config = dict(
    intermediate_size=320,
    hidden_act='geglu',
    norm='rmsnorm',
    qk_norm=False,
    final_lr_fraction=0.1,
)
Each number is 500 + 25 x the weight over the matrix's rms, rounded and kept within 0 to 999. Layers, rows and columns count from 0. Numbers have three digits each.

# layer 7 attention output (transposed), 128x128, rms 0.0459, rows 7-17, columns 0-127
498544473475519466518492519490466509502512470529466483491502498490465462461530492543494503523492518540505518521500557460487542477532478478497509434496460517485497500500504487486549507453501500530478501537539504458525476481498459491461518495501466521490487557498474473492483479513493521514500490520499487463509506539472479492520449520510488445490536503483500488504481517476525525488468
470492522489496496477505467498502510502537521474535504550565473467510514490509544542512549448482536453502496486509510458508474518474538494518478503436496495465505523538475511537508508502533450472544511493496503539489512510509484558524513516518542515515499454480537520562500495486545516511543530507549484494506517543460509517515522499488499489520511512498532517482525520503514494589475
474497504489502493539474473526509504473538521477539519492554485483497508476465515499544517524532510446514456501526460468488496501490546512515549508494506505517497511474512517533489536551530454479507473533511521538496501522481483499536495511487539498498498501508532522525502473496502476533512493491468475529468498544487425502511458451533486531522446535520469513490530506531502467505504
530500513490443463513469503528514523524525493504463501499523495489502479494485464480501470537482486525485531525489489478497477485539450460484483518520493528490485465502504517467488485481441514549496529493528472508460502453536457487482520477489429486517452474528502479509545507509488542499515512521518464504519520491469505499501465538481509473490507502482486485459423478476516511481461
536473508508463490490501509511536514508506476512427488470463503551509456489495420429491493513572464532491508508491497504507472492455469499486506525503521492489472525537527491515492520468463491537445519480545469492524496457489541545474512473515485521506526573484470517488494502540489520461465468501504591461478527409518491484484472507438520512511484516467487481534455446475501490483483
534491504478537469537485523509463504469498510478482495476535540546492470458481508505510470522463495550519516499522541534499480468528484492500512469554486501531480461480499542499512489524508516546465490526529517502489526465494521492484489452531410458471480540541499511500482500502528517502446464503532436524452516506481462475497480497500536471477522469422496500525433496463522464460497
483533477507535555503477470478497486495525529507467481480513497520483546478529538533485472486497571485513500472527484537562497529463523536529471483475480499513539504546450526535525481501490512465549472446540475502540528478474519466509530511499509472488482502531493499517505493440470515527546546513557473510521526516467532474470513496523555478534515469495482526528513508470529476527541
513524491505535490481526446482486496462479501484485470483550482478529549437535529517477536496482555474542477461477492503525517522501524537489512497492477484509538471491460502562521468518512522469543479457525514536492542499489503509522461501464524500519468476532516516532501470483507523553515535487524442487497466527498506487491477502502531472514480504521533499512520505504516511534508
489463512510507505488518527517554485509505503481544526495458520497471509524460485463497541495521488493489524504512511519470518505508527528518520512526507499523511502482502475466506529508477504442517525499490488515469465517541516525529526479508529506521540530467479459514528511507481530464474490482474531517481525508530458484456545523488484500505463514499484508517536543526470550518499
493541494500504519522486515539478462497473531504446453435508525547501497449504459497470473493478479549514535489539526516465528506511494517490504493493462481510512470471491504515538479476475515495488467504542505504511479468475537484483506486522409458474497532522544490458485518504529554469446503471480505478435484484454499470499492524471482445514515477467525533505450509497519510465521
521487473500448510541477528554497504500524476499468521505501487515450509472536409486489486539484521549496551549527501516507474459545478497498483498498523465481448500518528514476479507486450528550447538436567471443449514453563481476485511487507445484497467484490522503483526513493513530500517491510511517466511487500428512472425511510476551463512483516492470484475420493476511567445486
# layer 7 attention value, 128x128, rms 0.0473, rows 8-18, columns 0-127
500497482454493510479484500491476511449513477502492493518498507502488477490504493455491529492489482547530515558495503512543458496503503494490509555574458474485512494529510497488495465534497489489478511501512534472527554498482512417480482477478458479534500486524504463480465485456495525541502491459514538478463485501537471488520455507498532492507511490463497531458456471521495481502564
483492504524521460487497479501490521518515476501484462525454508462519482520485477496525466437494519540477525521526507500478501513491476481478486531481497476515496490551526458461478524521469506481519541499470511494505523473497515455509536488527512523522485493483532468491495489443494534486495509475517485466500506477481517487507539555514521474505522464485525518499504523487474508467493
524489479542524515521501513528499484534455495499512558515491551540480521522491554487486473529466493543513491468530524537502484514507462561510493486466455517510499523499492529538547527504510499511487483491485471499469513471498495508483468524517469483471530568505482523480476490556514485526437470495487540468490501508493559473506527496545464544477503492498470456492489449477496538486496
488547478501484509535518527486484482483486471516546509483529465478463486504463559567460491469479521462507496494501476517464542527518437499520514443487533541469514510460488525484535470483531528445519501544505521489521480494480488526487476550467476495467496506537506538528469504554418450481506543503500459514526503490481556528485515478470460491475530482483514476535494498507511547521521
559485499516538529445554493481464500546455454521495521495464512522475520522483527510532469537507501482483473490520479466489502489475508513517503464459531538510462472490510510572509470468484535489514494475476478506456458514509475503524480527509492504449532535463479529478495495505513500518514519521473469517508514484445519487513502528489493533465489492494497449466487510465554533518487
453501537501498531495488516521483517457511497502449537526543545535488489474544497481525541543501503467527518482504484496502498433472480436509488496572527438472494516489527469527492469488507462484542476499510520517489486490513486497456445485511454475506459501512497489485538509528516528537503515484505483494474486532478449557534439532529496458514469513481496495457485528476522499513484
489487516484520502476442542519517500534513508525454495515537492518477525505501504474527514497500460503507512500523524511519469462516530477455490522543500465480540499497513482498481500487504442509500528513493491477527499495479469435463503462509512498504483523495521487511532537499531521464531503471498486533446502503506455517520513520497502499517519488482483513436503515489517478538500
474507486497470510489475492518511494470515537493468479488537465478484455520469505553479448463506479499486450498528510504484500544495497468511484514487531513514496490488496508489492505481522447538516493482568489462494524506468518508521521528471511504516468454489496488526483535484501458500469524544521496505526495485474528505509466509470502509470523496519518498490514513544451476477511
500471508484550525508486525530442485524523498534469513469501504524492554541507509496529488515496530486459499474498503463486525473478475471492548525477518554537496464449510496534531490475501523499489519496502492490499465478472490520472503494532510468451485515473480522521543445500448454550501490506506484490502503522451543477508501505460518547462522529520469431511489524504557508514502
503524456502518529482529549547514463509519507516459525472527539508502466534477575506446459507484525528489478491528523504497529488506413529529561445468446549505515483510498527546484510491501548476485519512544503474490494455526509543496482552517460498469526541502446517516534470563501513507444486494450546447520475452504530457517479480526479527509503508494539463535511464518513524511464
551508463471507486473501441476500483526523515468481480545519455504501495507490448524482486481499478493448495526503545480494477531510508486503462528453521506510501506520527501444496526527527456561501544511529530513525513493501499489490549491477516519498501482534496495538514507465466480463462500540505465464508488536502539463521532546494495480496535518519502544557507507508470479471475